Weights of a small transformer language model.
Size: 10 layers, width 320, 5 heads of 64, MLP 832 SwiGLU, vocabulary 8192, 17.3M parameters.
Architecture: RMSNorm before each block, rotary positions.
Training: a variant of SOAP for these matrices, 818M tokens, 3431 steps.
Each number is 500 + 25 x the weight over its row's rms, rounded and kept within 0 to 999. Layers, rows and columns count from 0. Numbers have three digits each. The size before them is the row's rms in percent of the matrix's.

# v: layer 4 attention value, 320x320, rms 0.0288, rows 205-255, columns 80-159
# o: layer 4 attention output (transposed), 320x320, rms 0.0357, rows 205-255, columns 80-159
# q: layer 4 attention query, 320x320, rms 0.0288, rows 256-286, columns 80-159
# k: layer 4 attention key, 320x320, rms 0.0288, rows 256-285, columns 80-159
v205 104:481499501481495545529520505475472480510495531553506483563460545489488516484505450508468491511506475482489492518520583526496499516520492476503466489491510503497520490520505527503517529483524490494481499530483512469494503477511440513464480488
o205 099:483501464516506453471488512519460480489522499497500501483492475513524514490471470471474490520520531508478504482501419496531506486513523480470542491511508514532459498497537467516522485529483511483526493489526473493541528510472547482489484519
v206 106:486526534508518528528493524532479493505484478490464500497487502473489515496477510524508526515478500495520498510473506461544507499479483514522533486545505492521494472466528518534489520510493420551469527481509491545478492497524510438472484457
o206 100:532479488495495430511505492475546531513462516459472491527507461510516515487508508502482520502503507545458549510537495482521495521534522521488455536434517515487530488487506507502507459492508539474523477508500486495502538471528481493518501514
v207 107:530480497491470484514466487523526511527516494491446490476499464531495485490534529504493474479486457536491521462490483506460501511500484475540523460555508504476533525532495482521499467529492466496509461477465499496479506559551486462502493463
o207 098:508531555466516501516523526498499476512500541421508535543509515484503447509483470518538531480463505473519483508480510537483478491526478503489495480474483476521501495517494478487535521527463495479498533505508543500468512502498488481509509514
v208 104:474492520506511537525524456511506521521519518504508449474468472474506532499525480497484500482506513504525463526515519516511414479450464465508498498524478485480476454475514471552536508465488450508545528495503532546524506469511501496499528530
o208 103:517468507483443492509526548527445486517503482534504498503500514516495475468508517486529494511494478503511524456517505467548535507505503499514501449492505517502565493527455541464467471585508517475471497480542489450492491478516529510493429454
v209 107:490537514513505464478457487546537487501504524477510523426524493492483491503517542523495500505539520527502461531471514503485476484541496508484507467494538498522516541517462494479485498540529517474500486459478555479500513483548482483500457482
o209 102:499472460500512533514508474448517530481491470523488511515490487506480499490499518457576478502512446511473499505519513516514504525436502516493517491505429510481483536480482485486483487491519508522532519514538533535489514500471495485512511490
v210 103:493500524565553519489470458511501499479492503537540500507546486477466486504488467491511492529465473515479452499474477462498486504505510510479476497477492444485486501521489485512469535472430550513539468561493467528459499520514502472529470491
o210 097:531501480496488496529546506470514495506523530476512509465494477527508488503486557490494525452538487496532521481513489501504484529449457527492465502527491540497525498499501574490495473528471481503475506483500460530536486495477520532476499494
v211 107:480518505484495483533503554502472474466525512471475515503479513569489499480487481467485519502498465471457464468519484503469447497507559490504473480498483496544515477507536508549494508514526577515492529474516471482534509493446532505486520481
o211 102:498496508510510514479490503519532507486467524559514530502494477478543517482533523509492494501518497517533517528521533520498516512543461503488489525494522508487451518477494479452504531465454461481491455470467516507493515522535491458462434496
v212 114:540519445464475499519508484478480549536479503479493499523541549540523513494478500511523469540523536509516529495478509497510484486481484509553501497566451482488480451510522522488472468445518535497513511567525507512487510487496535500482491534
o212 107:466475513495511485513457523521533462495530499489541523474476481525539472502464551482484487491505513536465493478507512504505467522507519503479493519470552490509549523473498508498488488536535459474448492452477488522472454505499490547518504522
v213 104:477500555461540488507510528498486541504505512494458493466497546464514521507488518545464485500518453521545513502511486473500501497500491486504501508548497551487498500544527531486490527458534521523462497475482509558492446482476471462503526547
o213 098:523493471526487518486498489502504467508472514512515517501471471518528498488504518477537505502470544478475484496475508476512495511505514511492491460512443461477498485483476479497515475499507513481547456544524499476472506512469500515517502492
v214 107:494510409462468457491457487478515461534525518479481534528475494509485527487507485511508489480492508491527501487532470479517518533473506472429519529475510485516501485527482511447461481472479496526513482466482510512493514484548468492490500544
o214 102:483528498548489521532500476520506534506501489503487518506525506505478473509524510499492462538473485497533503490501493515492479476496524539461479466540523540512532487486519506481527495514540494488438487528476479549495483514479488469541461512
v215 103:500531507517458502471496508513518519475551502541527467494521490501483489459463577555506457508492542530473516534487557468507442512527498448539482460442480485506516465510519500494506483511495497488529559502491515542498510491499478492499496490
o215 101:497495465495485546511469467487482500522463517469472528491504504469508476558488450499513585477558495522485477456485491497517551503541477531500539558528509495530503524511492502519480468486530477509491454499530500477493515569496493497507466485
v216 103:514512465479460488515467543516477515530502504518502499480541455508479549486516505536544482509514474502516518509514523531508474556543481562489506497520463493499489468516544532523456492496479477513482561495530522485512486509492455522491548451
o216 099:457481470493475470516540482485497505501474486448484498511467502525525497509462511486493478467495557490518484520509482479515531500512502462518530513502500479499504505496525489488478502496559530485522472491498411513505522518472484456511485506
v217 100:482519504457532509526507482527465493500453526545529551516505512486473521513496516547516508514471497483479517459512520495510484535506480509477501518509460477464509504537548471482518533496517515568527490485500539537479501483528489523513532498
o217 096:518499516533491534476505526496492460561481485501466514465472479476502538487511475475500508461494496514554558539496497482488532477483517489534467519506575543515474494503481489500513459509502460456482523488518454468472520516460494459529474513
v218 103:523525480486444508534464486546513476480488519526499501485494524476518505482512488507507483473544503508454526483461495512535500543452491459510482480536485501519532477477480528515525513475526467467506522492487514521523478518490476514503469449
o218 096:485486508489483519476545464499476453540488464530495528477516488476473523492514481512511495522510510468539502515500475546499486443462482496511516507485502518495481500478495491479453511515452542495525505508461470521492462482521513474524485503
v219 108:504517492479481521500510469486489483474509510505503490546473466460515494481494538454494517502500440475469443498545516520536499442548497506522486563508491518529513535492552442516516436454511554482493516494480486474485454494475499512508518498
o219 105:496495509477481483483489535502466551496508540504525489472498516510461459470532447491509467450516531473502502513525496519518472543471493468479455496497507490473526454492540519515460525471489447523532450473520522539497534501499519520485463504
v220 105:503470533500517516530506531519501558521513456526438521503517521525508517467526502477475461525474529493518501508477498496525480517511518458522511550526515515475512460481497520505543483483528513481527529535518446511529513533504513529510519514
o220 105:523482478508465467478493508477533473481503534477510509527509531461515518496445492524495509468483482506514461507532467481525485521479520542487497495477525520476521522505516499501518492524536450498489491452480486508489495466543473524483444527
v221 103:508506458495499510491501474457493475471529512536533474527499505521479500486506508498526472509465473489509516538523469456476495490463525524525498527433499453544501519490481498512518478558539511546462478544518478505491539529540535460457521513
o221 100:462497482485547501507492498519504483546463460474538539506495500486537526514509509491473508470505500518522469479479529535497464509528507510405473485526478536497510466491511523476513492448493547516508528453511525474507487519438483507543496517
v222 104:525480513539493481487468518487508508541452481542555531504511494479495510533512522508485493506520508481493485494506498502541477453530492519477496493465478484459476550458488525478433481511533505495506518539493464515535512486532497483505536491
o222 099:523500488500520527501537519462519536448543534475511490506462474506481461499496439516562490480487513510498510493448524516446555531451482484534490525500522535525528472515519518468507514530443497521516481507534520493497518557520471467482489512
v223 102:495525519528519513532528528500506480498503498489488499495526476507533477478479486472497489455513506491482530515519508533492479513454530502519499487482522508481487528500499491466472464451525517475508517485505531538548486498484470474472465519
o223 099:503532472494545490452514488479525489525545503488510528485504517540509536540534526536510471557502491525504524461505473526536542536545474497500515505519500470482526480528469530522529536493479517502499464480474547563464493513506435500463477501
v224 107:508495523498469522477508484519538538500483513534534504463525502486482510518472455479501507578516475489517499480481480452460459527498514485504529527502508469547528507501476520501476505460521512476518567485518477493509529482502546496512491502
o224 099:487495478480504530532530535505479496497474481514517461480516499495491498458496545448461486492497514474513504555547537521564481475480511478449498529526464521483544495487513467462520474511493520497463441477494503507524535525493499549483498479
v225 104:526470477495507509507480529484477495429533483502525510555478471497492506496546512538498559533555464546524471467478523475524493485518492434504500462503491532449513497503471529577502519520467479519469541524490532522498497514498500494511503484
o225 101:526551493476491531483550453515515485558456486485447481444507524495534509485516516471523443449495543493499509487505485487479497506527523546498497545511531509530456450517495518471487490473492522508546488494471485433518467512493534458495517525
v226 098:529496465502544455489490485476502513505492476512483517502490486468483494508497499446501504494544474490505473500467515492498463498530489494502461504481487506504507549520506466474492508501547498515432524494522507481493515495528548548472500462
o226 092:477488504473510564502488537492496522490518474491491485471489537523532528492503476519483544462464536485503522489515515479498514499505511493521496531503480459511485491504527461498530517491490461478508525496555497556492485512496460462514520506
v227 102:479523491509504502465507490488545482497499493504500507478485468506500532521455456515500515491512516483516485531563502507486500521495458508453473527469511506550495497466557551448483534509494508497490532507507494463438516479524549486491470489
o227 101:540496459524493511502476526497473520500506494510494509516505513515520472524543561525475457505506535499523506531498485487548520518520502517487534479500480483482525465498481456549516487495492506480498491482503459537539491509466497508539541532
v228 103:502500533506489497522463496492548537519528514517507488506418470522480492489488545489467504495467500459501516490444506497540477515501475465447503563505500532500489493511474459513482491466519495496562515497497451483524475571457495514549489474
o228 098:495495472503524480467528499467492504525495472474494487488529513490502521516522486502504512536484456537481513491498510470480490487490505516541508469476514473492493470515509543513522524505556502499474474468523477499514481495550493502494510486
v229 106:489475485485486479481501508482553482509484449466486542506541486500505519502499495484453452483470514465442530521452518455478511501463496504531518528500546507522504486527479512461546511459507548494483480489482524496516491540457479514459497497
o229 101:524489544499516543479479471454504512509474524483526481488491488510488487518453491506544528526507485517517461485531525505504483520557544503518493474501474504526502472450522486511474490460514488505504477440515485517505472451522451486490474535
v230 103:533489454493474470504484524460522478500505513519455527447472514466474474505528511534518502518487495515483536475544512535521503517490497521465494483503530484504499410512490501506510542531526494479505514480497521538498477527459524513488485540
o230 098:493518515491506455518538526511506496471481521477509526515550476517505529524494504500462472505516528534513468525480505512506516501479451487471536469497509532491520536506529481515495499519511467533523507478471490481478469478532474452509521490
v231 107:482526487460544510501498518485508538532538515489521476473456481529498517520514553508508510456486490512516469498490494538471481505522475510534532519474508467496492534492472511496515483470522545524507493527479492499528465495522501487479524501
o231 104:534513522520508494502478514505496482491467521483501500532506502459493507493469505510526472522515506488504536534481513526501516492471487504484472499490473496477508460457510527506446540537513438471484498524518522514459492468496558494543520485
v232 108:478513453507511494465556526529497500514525484477501491525491523474497477507484478481516469511482479490497525539465507509487537494469475479544452487482491503493505469485530484492481463492495497536483472485502482481503504539486478507497488489
o232 104:481488511527525516496471512490472537495450483513468498494551501508489550463508495502467538536487474539486496494522492497478531560514497504478553475534482472520487538512523480525519492522559527476495485440511524491458528496535480499480500517
v233 103:467497487488535480484524537513459537439508486514470523501476509496470457479538521532523497489511443569491473511542507492532491499516486474513505497497484516498471519497512477454480523510513505499496498475493526512525506480478477495497521501
o233 099:534507515512462473480492484498517502544496482488516480473442523462586495509511529511453544525463544447524529485530523527488477546519483529492485500499561531466504493482524525554515482507475481501518497468503475449515507533557532505513476512
v234 104:518486460455523479452508518536546511454476463503475525471490524495471472518499482473546507527482494507476496483501481498448481459516508536465465545488494481493496465502509479526471490475482498474490519463485530467519534476511505490512425478
o234 100:480480527521498550521493512475483498515503510502505523485501499496521550477504509510470510492523496488488468523477511507532526556461495518469510485518499534453502466513509456475495497481533499494522482461467468493519496482485472534466498533
v235 110:531515474525485500505518499491507461510525483447526516458471533507519504485488513501460520496484447514475513485464535505476459537495478483487496492476559487526541500494498464491498471508511482505489495492515517489539481496526527497498485484
o235 097:462498516483528536522474506492483533445480493496477463536506484469465477503553473488485482482493513466499468524469499508505490519503522441522519495508460464489439491477519502525439463525513500477511489497518480488488513488492472511496522537
v236 104:492464514492512501489491458505496499465502522500546480489516464553510489513555469523480504485530499535527529511510518487525521499559496524523497463476492450470518474477526488481492476470501522466467485533520509512538488498498518484487477478
o236 104:484525491482483485514498510490493480464485537509483508490460507492488492487497519506508473489523541465536488485489491493466496459520477522494478515503481552467502468528487509517514524501431480524502513539507483538503471500503498496451529495
v237 107:506505521498460450452454456497496557488504509483520458470499529477503561487483512492543483510487517464509488480507479501502484526492524532537472490521489491517540489487467516516502471528484477498527514496507539486486413445522508510522479487
o237 103:513480496438503533549568534501527472496507495510520486514489496556539467497500476501457479521490472542486498509502484468483491479526475459496518528497439501476490517440476488500487502494493479483504530499476544494508569536466486503503482513
v238 104:436470473459473485522518526470511507461511538527467484520472480502508471505503475523463485520501536519482524486567517491481512498476520469476476496501470529534487501484488494469489517503494487490514479561489489509514486494476497511525494499
o238 099:564507506545482523512482503539512502494482491490519519553477527478509514500488505496508511511501502493509453506466502510559463487533520470475544523504517506454410498511544513548501501516519471499496503503464501495492508485527461508492475504
v239 103:494432493494517529498483484494494529467475463515528519496451475494486525504486479505492508539509472528477515496520460535505487534519504513508485456485475502472497522465510490539481517522494501537545548480524437518500524467539512448500505519
o239 101:521508504538471464525527520510500483508520514487447494541487484477458500524489523487480495483477477479525527500472530470516495471537452527498521505522479514514518501509527489502555500501531480439472487513479510495505450550502502573527475502
v240 097:485452519506508452519427491533502502525445510466510487527468490543515482484503549490524534511530536514467502493475518532471516535496491510517511530511510516474505535472513495532491526492525521518534533524491485490500500526492497533515503523
o240 093:494542504469492519504520517455522507489493503542546502515497483506452520538476453525472480490495475456551525507515449515500487470472538532519511504460478489506499477486520539470512464520500511478481504465496563478514513455491505490528484477
v241 103:529516456481489484486529506471462462472513485456509535498523493501456485469534540429510515496501533518480521527446480494463481470469525490509481481487476485476520494459483563462509519478488486514488468464494489505550526538475502507506486506
o241 097:468493544516550481463501506513525517483484529475489471503507523503482531526481482538497486491466490498490512508526513512536489542528479499489504535522521504556481488517491443494483516486496519534449519492532506496501522475520492495452486470
v242 108:496489512557517498450480514528507500487478530482496489485521532552519503487510491488490529493518530489486491511470472524533490475511486545508515456467492493501513542507488486529474497510491476499507522525478535491490497508504504482515492495
o242 102:486525482480489497538518495467515507494532488515500515467504489534472463488509520512495501497500429534504504503495520512488495462495509465516461494470537442473496449482512526447537516471526515539505472508533497499538491525503520474489559489
v243 106:485479532501530521494486512474538478504520469500489504495522486506538540506524482467484484506515518494510524481496487481491494478486494516508492537440519550501498473489516473496528520505447513550484512507484495510492481511458501500485503499
o243 101:499486492493490445515550504486454502486514522490516522507512465515494476469494522478506539516482492530516461511526523539495518542549506484465490471525511478493493526514500522507465507449544505485501510501497495503529519516511526537456539490
v244 098:516497498500465535511493456470506527552476518525509504501487482481450552516464492492493470510493475504467501506495481481527486559503456512533478472495514448496520469531529471506526515503514510529484509477481441504515546546486508498495473505
o244 096:533455476506492503477497541493482495498528440493504516484508495453503438511503500534491545484530514527491517478525499514503485441496522499494492510499554518508527452481504516487481499490516500484493461498509500475494491442529509501486490533
v245 099:533541539518489488520492492514516518512490516519485475506470504506509518475485515512564498514524512467460528522510497516514516499508501546497511481526433486485456464468453496572505493473486525509494525503511524506481520475515497511515454491
o245 093:494452501462487531480502472508491481461523469529510491486503475514478498544509539493506492492510447502501509525501475502545468463519497538493468544523527527526523515542535479483497520532496504439520510484511500534521443486448535505517515499
v246 106:502488494514507500489515448512502520441537477509539466437506495484505523506521551517495487460493519506517499510504502541497501528540498490496501472477460478472470510546549521435524503514449523483494492488529464515489495516511501501518505481
o246 100:481529468517452509525504539476507480516470513464494556508490490507513442472468479527451516526492506513509474464487471477492505526452486491508479497481515483498541502473470483540496519461512492517534537486490529490503488450529503525490501508
v247 104:526517471441470538480507528499504492481477496510486495480560472462570523482479494520524469527551532495517494458505520487498526550462503532512486556496463490498461516490505483501489468477529496508509502518519490477461499475497508524475509505
o247 096:481477559530490502506478499508458511476471482486488481548480469530503492531467489493474488461497488523504436509481501529486502453481470494490493489542540495484504488486543515503466569524514510481474473533507456494511518529534471521504471521
v248 097:492535455535526502497458538438492483490527477476478522491533546506508520520487497505507529509443488523525489546494512510473486533476524540499500534482524519486477470505543504443493467462538492493466507534545494546489487537526486487512542464
o248 089:531496518492488501495493487528475548512491551486493461513488486510499476508516517559533477497510499503467514488488463522530526517507514472460498487500521468492482496497463514486522496485429511525494488470470481483516515535456488486479544504
v249 106:483509546475508499501527519517519466579515508474536486543479457494506493523528473497527444506484483503507513487552515479511525540492474557443519512497499417533502485446501512495484500475525468487537479514545516490476506523552520443445497491
o249 103:480502473486457493542510473522517545465474517519482505458484506519529475506506531472456550526529507528493488512489443478491495490477501490538540466484453557496549498521509530503465511520494514454462486514522487524504494500473487550533485549
v250 103:484499521470519487503532539503526493459501484504517528515485524487498492486490508494517471516516525462523510501491502478481526492488475457457486533493492493494485470482530505507493494491517526531511505510492536529459509485475489501509508501
o250 103:537467464461482515459475508542518491540496521496519479534470474484480524500521505492461511528501506543459481498476479471487514516502451552495492515479467506469542498526511492471473492468497515497512491486526521493543484503514523556467523506
v251 108:508488518470569478502486476499491545497513496477485500495495509554493518512540470485462498472448515517481539523482505497492494482501497537463496524508521521492457541496512515488559473499500493491540543494512506478524521498538492522552426550
o251 104:487473464504469501529497508506435461507528497539535506498521524447519464515488498505542491492488485465488433495470502499471511562544471486498466540479525478516517469485493476516526540537531464500458488500490489534513504461449516486464542463
v252 104:538511511528513509452522522528444476513484483527537526505459536496502532517523521504485477508484496482484508525504535500528447531511514528486511481494523452494504516482483504543451536494517493490471515493503494512522520471530482523486494494
o252 102:538465505489506463492493531492553518500546484498507480480492488487488509467467475477518447519489501506450525497488490506477460434454503525523521527521466517491496494470501502445515505527474507506529480548470541480483484514497510464508520499
v253 117:486456495485500565461507517515496501478509488469496500477508466513462472471532494487502477471506492467539497513478519543493527493521483541528504514504515499566505469521517504527517504517512511484503525455502520484499498447522487484526499487
o253 109:502541540544505469538517519507507513522506535481468501512493507504490552514445525500523512579512489502447506527501540462526447472461514501515504519507443480466489506519448498501496489520504485512514508513490539533476450528502488493470502519
v254 100:444496494500520492501471563516553488500524510496479502483474519504499435531539483503518493471522459499491519511527619492498517487480544458527526485541452494560549519482505514475493481469489455540536469484505520464510502451469526493517470538
o254 101:496547526502481510530507466477499526494504479508528500515476501529498531473475558466473502499498477502525470533502481486481481503524491444508536513472548492496483459519484483524504474532495515484472501531518487517474502528494513486497511483
v255 099:472499485505492506515506514481499509488504527430485480499497511475470457503481524494498462484523497490532456514517533520539494544474490510459521487502485521460468536476496491529504520484497526499547521443511498507423511494484514509477484498
o255 098:467535511467500522486513520496509483511467454527511521521497493562547526520498460521480525530492505470479513496481452488483512550501482508500533448500483483493498488501466544503485500478495455505481486533516528488523496440493500526531519538
q256 084:527489582500470478534516542502554472509503475528523509472504473513485473470503492486473435532499500560533512469455502493523519480477523550492514462503476500489516503501521481540491459547539516498499506456473496521500519489487515483494493487
k256 088:493508487480530498520502515500513521515474509487475502523527457496483507497489477517515487502525482551482479470481523470563497538482509536510537533512512456476510508496496522491488496494501506525546492491496501514519531466533506462513511535
q257 089:523511498469485457513497482493458505481456482497532481524494558468509490504461506537521471497455537510438510485535484505449476552498501511527456524507477489477496503539496515475504486551489472486484514491472526524480532514524492523523480484
k257 087:476506505506498492533521479482526486486470437492462496472525485494477556504509523564499497477475501523522482471504535447521482434541505505499558510485478498534506506507450502475528495504505514487504502530524516528500497454497498519453544515
q258 090:539495547517544487487506571490501486465500524507491514465490514551476501473515525506472501523477517483468545474485502494502548557515506484477528512524474496483539452528481515488493495530515500489525540489488477530468483490472508484514513477
k258 095:488552554514503498513500483535503519523481516495468524507503507521541469556498474510506527491462458511565522511518520496534455490430531502494538538477499477486516547468537520535542522471517503506479493533535499462501494465507490489539482474
q259 082:534482483541513515474451533510473479485502481499492476493510515481514509440470514482525452487460532472535492511563515504509506527488486472490475483462455511491468561500508536514468511512557503495513504475472494505511512490491426518525479500
k259 083:547511514499477456475488511512497543492506500490491512518480554471507511524522517497504531491546498523474525508500510508492493519513446506504488475532503476491475486460498503527515519479529508471533538570488454510511529467513520515461520465
q260 089:523499494486555508485520542490501434496527506516522487492531526533515543524539493510480559476542529462468522515502510551510515522503502498504506468553509481490505466512492537525491504451468506539494517519509466517511510517478503516473520465
k260 099:498469500505507521494467475526526505436528564522523506498506509488522484520501509520507482472469478502528471519504527520496545499408521514468515533500516493531486470468499525489504477527485539531524520497509562466486487462512528497558477499
q261 092:530476432535532475538473471502474505550486470500494444482490516512503484463472530488518461494483540514554500545540489537518517467457480509529530520508507528495466495483493506528497496476558534489494457464460472500496525482532454444490525492
k261 095:501466534461482490557494523503511509497527471457495548532487500476463469504479518541508497496495529475526491498472531495532495441502485472460519506511484537524500488538492493501551487550503559510496497518558481508505507483536492464488524493
q262 102:491524549481514496543518542492524487482474525481500499487537505426479500515470487553473462475523538525511518510455481491533493456448457529546498475494513517520493500480507516503495459502489492499472490506518496473532520498524500468532483490
k262 105:488509473522446475510538493496518522554459486499488496479480513479497517512521467498453515510525487526508495549532468517531538495498499512517503548514508510498477507504498520453481497500548495509484516459545503512518501531496518514474497535
q263 112:512531517516511498516536533484528509507461479505460420520553546519474505498525474573471495485525506443478512500479542458513524515515511544478496488511507490518475504523501444500490496518473524540492476506486511508478507476490508491489458530
k263 102:481504497517469517510523531548499495484486490470488458476529499521465489490458479485446489480506474479445478491489524490484487487515513522486503473501497490517484547481484482491522501508499518514537501508510503480464482489535478491539521521
q264 109:482544537467527471539472508533517548468533504502500521510532522468513503502474468520483512495526522528453473487546500520521535502532476501513472504531551451501522460497553485504498495513517511533469495495545470493522493486495484473489492469
k264 103:506489488513519513494562481491489491465542484498484519485518522505529508498513510501486493504458488531505503477537484534474503510520473469499485516516482539484530455493499515503503474524510503527485491469504493491507496441501479490505513519
q265 114:524550498490514542509511500507522500529532519495470483484501543480456476490510536505511480493512492505476487523475551486505527459477511497523550510443479498486493508482494499495486494488505525500495525526486503475515511481493482505449505495
k265 105:511484497533456518490527528511541484506505506495490521492494468523452449469494556501462495524494502511467472502474510505499461447497501451498513535485485540567468495511515510502490509533492525503497481505505503461501500496542499463549474496
q266 107:481511511502490537493528496499497489531489518510520477523529486471530508490481512535500516517510540520498501495476442542555515458463514490481505492513495565491487484476527474452441505483500509505459494480503487516504482482456517515531506497
k266 110:494536537522531521505466489473510490554510531512496511470528515484544478529511498499494475487475569557564524485481526507536462475441520492498488478515452502487440479522501490501485478499449501490486532504481426465479511518477501504487524493
q267 114:473472484473510517497474513532537508551523518489529530492513531515460494530533485517479513500525505493511454526509525466504525495524484506509493527477487502517499490508479490505512498516493539510506497522495488499493510502521447538443514478
k267 114:540519440477516504478491505537544529501503518503518519480488529464461495492477503573482460497540495508505461551490535473473461475495529508511488496497482500481499485488464491479522491530456497511534506499502465480515512506485495512492528532
q268 110:519530505547498511485541490506477487491492472522501463509537500490461534464496488495511521536477537450456506499501471466457512517503513460550522508508486512513518507495473492461535450531484497508466515490493530508512468499508496477522560525
k268 108:541530498546498490542508529519440476498501489493525461480505539486454494474494468551509517483483552499485536453527483493476490547490493483501498484512525496514498485462505495492518500485488515533527469535494479502500482503500513484494489488
q269 111:490517476501485511496526523506530528548507527478560468488539524474465465495508455482526512522499511515496446517497520459521453491447542502499520501514493494513540530514500518512493518484474480449469492516492478502503497481468498505491522502
k269 107:512524499484517481472500520509530497554470521495516467477498511502490451483501476479515518479514528560477482488484507457506504518489519496502463512488511478483502502508536541490473496514527491489493474498530470531488511502451510485497489537
q270 106:473460440511493520497473484526507540505504504502506498494515502470485497486478488486526493492514520480457481520511473444493507434549493484532490488475526465529540510520506492518495497498482517541535515472505471445490527505516515469479453511
k270 118:459489458491420543527526496495515497515538493503506442501519518497492472481464497509516510519470517496470504538517503480479536483535503485486525516476491460510524512529466527525504499518516501462532526508501492503495457505546469515503524486
q271 111:546490534508473478469477536525488500530496498517492496487501464481487499517449491508514499541503463494461499479487476496492481500483486528481527521488508495511489488527482489483501522542457515518483520444512515511514498526478499493537476536
k271 108:506478493508493484460498460512504493505477518511470553495509490480490526487467553497484510475538496500479539522524495468475524471500496514511543484464532463522466500511485484493476517525528497508556504508499513496504474515482462491538506474
q272 110:441493474505503489522496497506474512503487493512530524492438452550521521527482515507503495510496524532515474517507492488520499501488471482514515472500516462465504451467495492493457488534478514501483535469541485520493474524506501489521507502
k272 102:505487505530494487442524471512497498475512484481478513505498499532496515526507541470510480485504477484514477529518484493509552494490471466516539496530508470492507503470490483508481497470516542491492528456482483536540459506498486503538513504
q273 095:499511518492524522449514493503513540501473488464475533499495478536482480521515519541462499496490505496526436500466464522570483475486500522506491477503496520553524451494521463519506511541516452505462473497490480555516487490516483487440484488
k273 101:527508539508515508474514533494529453483451446493496516485516472513496497511534469433530506511524513477537520487461504474546514450522549561510497518498499542496473533523506502518496499498475470502521525508481487517513513511509488505485469502
q274 105:515488495479487499449482533523470455492513518502529488513511505512520500469493496534499555481440532512496503537499445488503529501477427507496529534514477450507454529483503496484492493510512500514541533472476476512521505516549505509518465484
k274 100:473502527525509517518453490529495512531578528498472495464483509507488486490552506528534519526485542512507501525516497475468456454472522456503494504519479471529483502471499492477457495475516522529519445513486478503500472492505513501474545514
q275 102:521491494531484512470488517489508496512478502501500494511507486440494523486523478487494505501519490504521504536487481518469472496550509477481515542482508525545575484536532468524517468519508500458534506466476502432478476480479510480494506488
k275 102:534512514508494477486469491473516486470512492442504479517506464525498479533500480466518491476501491511507513531523509444462505477485500459452516521489505515504515527489520505541480504498574537522486458538494525508506504515467461497497511495
q276 102:473542491537489508515478501528515510573498527516493475495518533507504513521531498450521544466564497491483497504508515477465515537544523491550471521468502522493490534567492497446518522487443501480538504487491454478479464491499463496485497491
k276 101:521546514521509495511495491522529511549491503504527473444517513480489529516493504467465504513532528510493516500513494503496502511461528516479473457523478487528487489508471511516496497528470479459483532465501469470507520517476509489549466505
q277 098:482534491457469475519522501504511447505470528464512510488489486518456554450514472471486503479507494524465496527481492444531563505494491493482511527525454504515515505508504514489511501498486509547490524501505488532496494484463488493482537533
k277 104:518520460480482536528525500498470488498490444479494528512518491533510513474477504525487537464479486520493509507515476504514474517478496553505464541486492490450500481471468503482538523486465528509507449498444513506505512455457483490497479494
q278 105:534447485537508514513510519516497478509498485486525538503483484491480459521452503490504458526488536514495484486505464520521523488485460465558484518516541467442501523496505541507468519483502467495499533482530492460471513485528484483488445538
k278 103:498510506479478495474501524520500493496532480518488460460490545498479549521499508493482508475462492476515501502500485502528493511520464495490490473548506493490533515505475486503473502487479476455493508495541486539496483507494490510492526438
q279 104:504554554512527492505496513452508523471491515514510517502472484516504501474531490506459483514515520497524490500432487414464525498533536492528487507544484444511468505492494508488477467477498501508524531491482478505485510495521557482497505512
k279 106:491515497494484521532514472497502515477554513491515475530495475462469466497483470489481494510465450468531489515488455481476502533461504530558509502506497537542492515509484500496528528489511507534502519486477509509486513469533515559520490477
q280 106:504544485468479512494488478523510460486499489489502507529500538518503473506489496505515515502470487496508479464514484505532538509472518492473491535494487545505526530447479531495518489486450490502504480455516481508486506457444505453525530485
k280 102:504509473519513490498532498483488500474503500530544482488475509527538526560509532506516528460484508525488474540501490516505507497489551527511498474518553483457493497519468524511488473497500513478537506460486477539527517489462456483486521524
q281 113:491458493475494528527481542525475499460502481473486519507457463462479519486486447505494496503498521489530509482472505503500514457530514494529481481511487520491548510493490528560469486507519476483499554518543530512449511476493504521502559475
k281 111:487470537478509547517534529531528533498477527535479463477497523488526525508470476504487472483549490476512517478494512532495456502552540525507534486529473511470494531443516514490492444456482455533493534506483529513493475486512509463511528451
q282 112:471501491487478496470491488454487523529496520504517486486556500488503542488523538518518479480540491513492507492519502469505511428522508510524529518493515508519515472526511493475518494464503490485471484521491483490500493522528495490526514472
k282 112:488505514486480535505478480523446520497490497485510456490503567513436499467479475534505537486489518468523496517458506449537490454522498524487544535469477509529499486519542481502510512488524499497518532472461512498475485512495544477525479521
q283 112:510504521523515526536498524487488507485541496532522502486493453540478442513486498505549508503489525522519516499532511565507494480474501499466507485521510543533524502502542494530475548485502498490497490476533456522498531492502488475455489486
k283 108:450471518505533520484517557524481544481497530472488479501537505487515486515498482493499515468539478518509556495521515511497502468556460485511489462504542533522505463485459525527497508548492472508506512531477505486518505546501485524531500477
q284 110:516528479449491530496529515469478495477475540525558486486483518520514528498519459486513477533485482524453476508494479525465491538485493486518501471499510517516480517508519490511530509449513484542525491522529495522490511545515561537482472527
k284 107:453490525510500463474477515510500486546498495468497491529495494545539501517505451528507470498469478503502492528520500540462532494485532531549507489516507550535488513512515520450494481515483474516507485513530525472522486526507502489509518537
q285 109:489479494524454518445521513508474482498479511539497509484487469495510495504466493526454511461492508489481526496489492483530541488448478540464508492498508518453439529548514513508516512511488500471490545507506491530507488536493450522512504501
k285 105:488539466502536485424535463473468432497524527521457506493505516510487490477477472487476510497477479449503471496548510472516504521490523546518515511473514493494470535503511485467498497499447506465497478545510499501516508537508484484523429491
q286 113:492484495476505524523452504454474489484513522532561522441466503503493489470514510510544473489522475488504480509521492441457519520489484535472511526476501472453464504474484539514501486506550489496523465501525511492513506485434497509521505466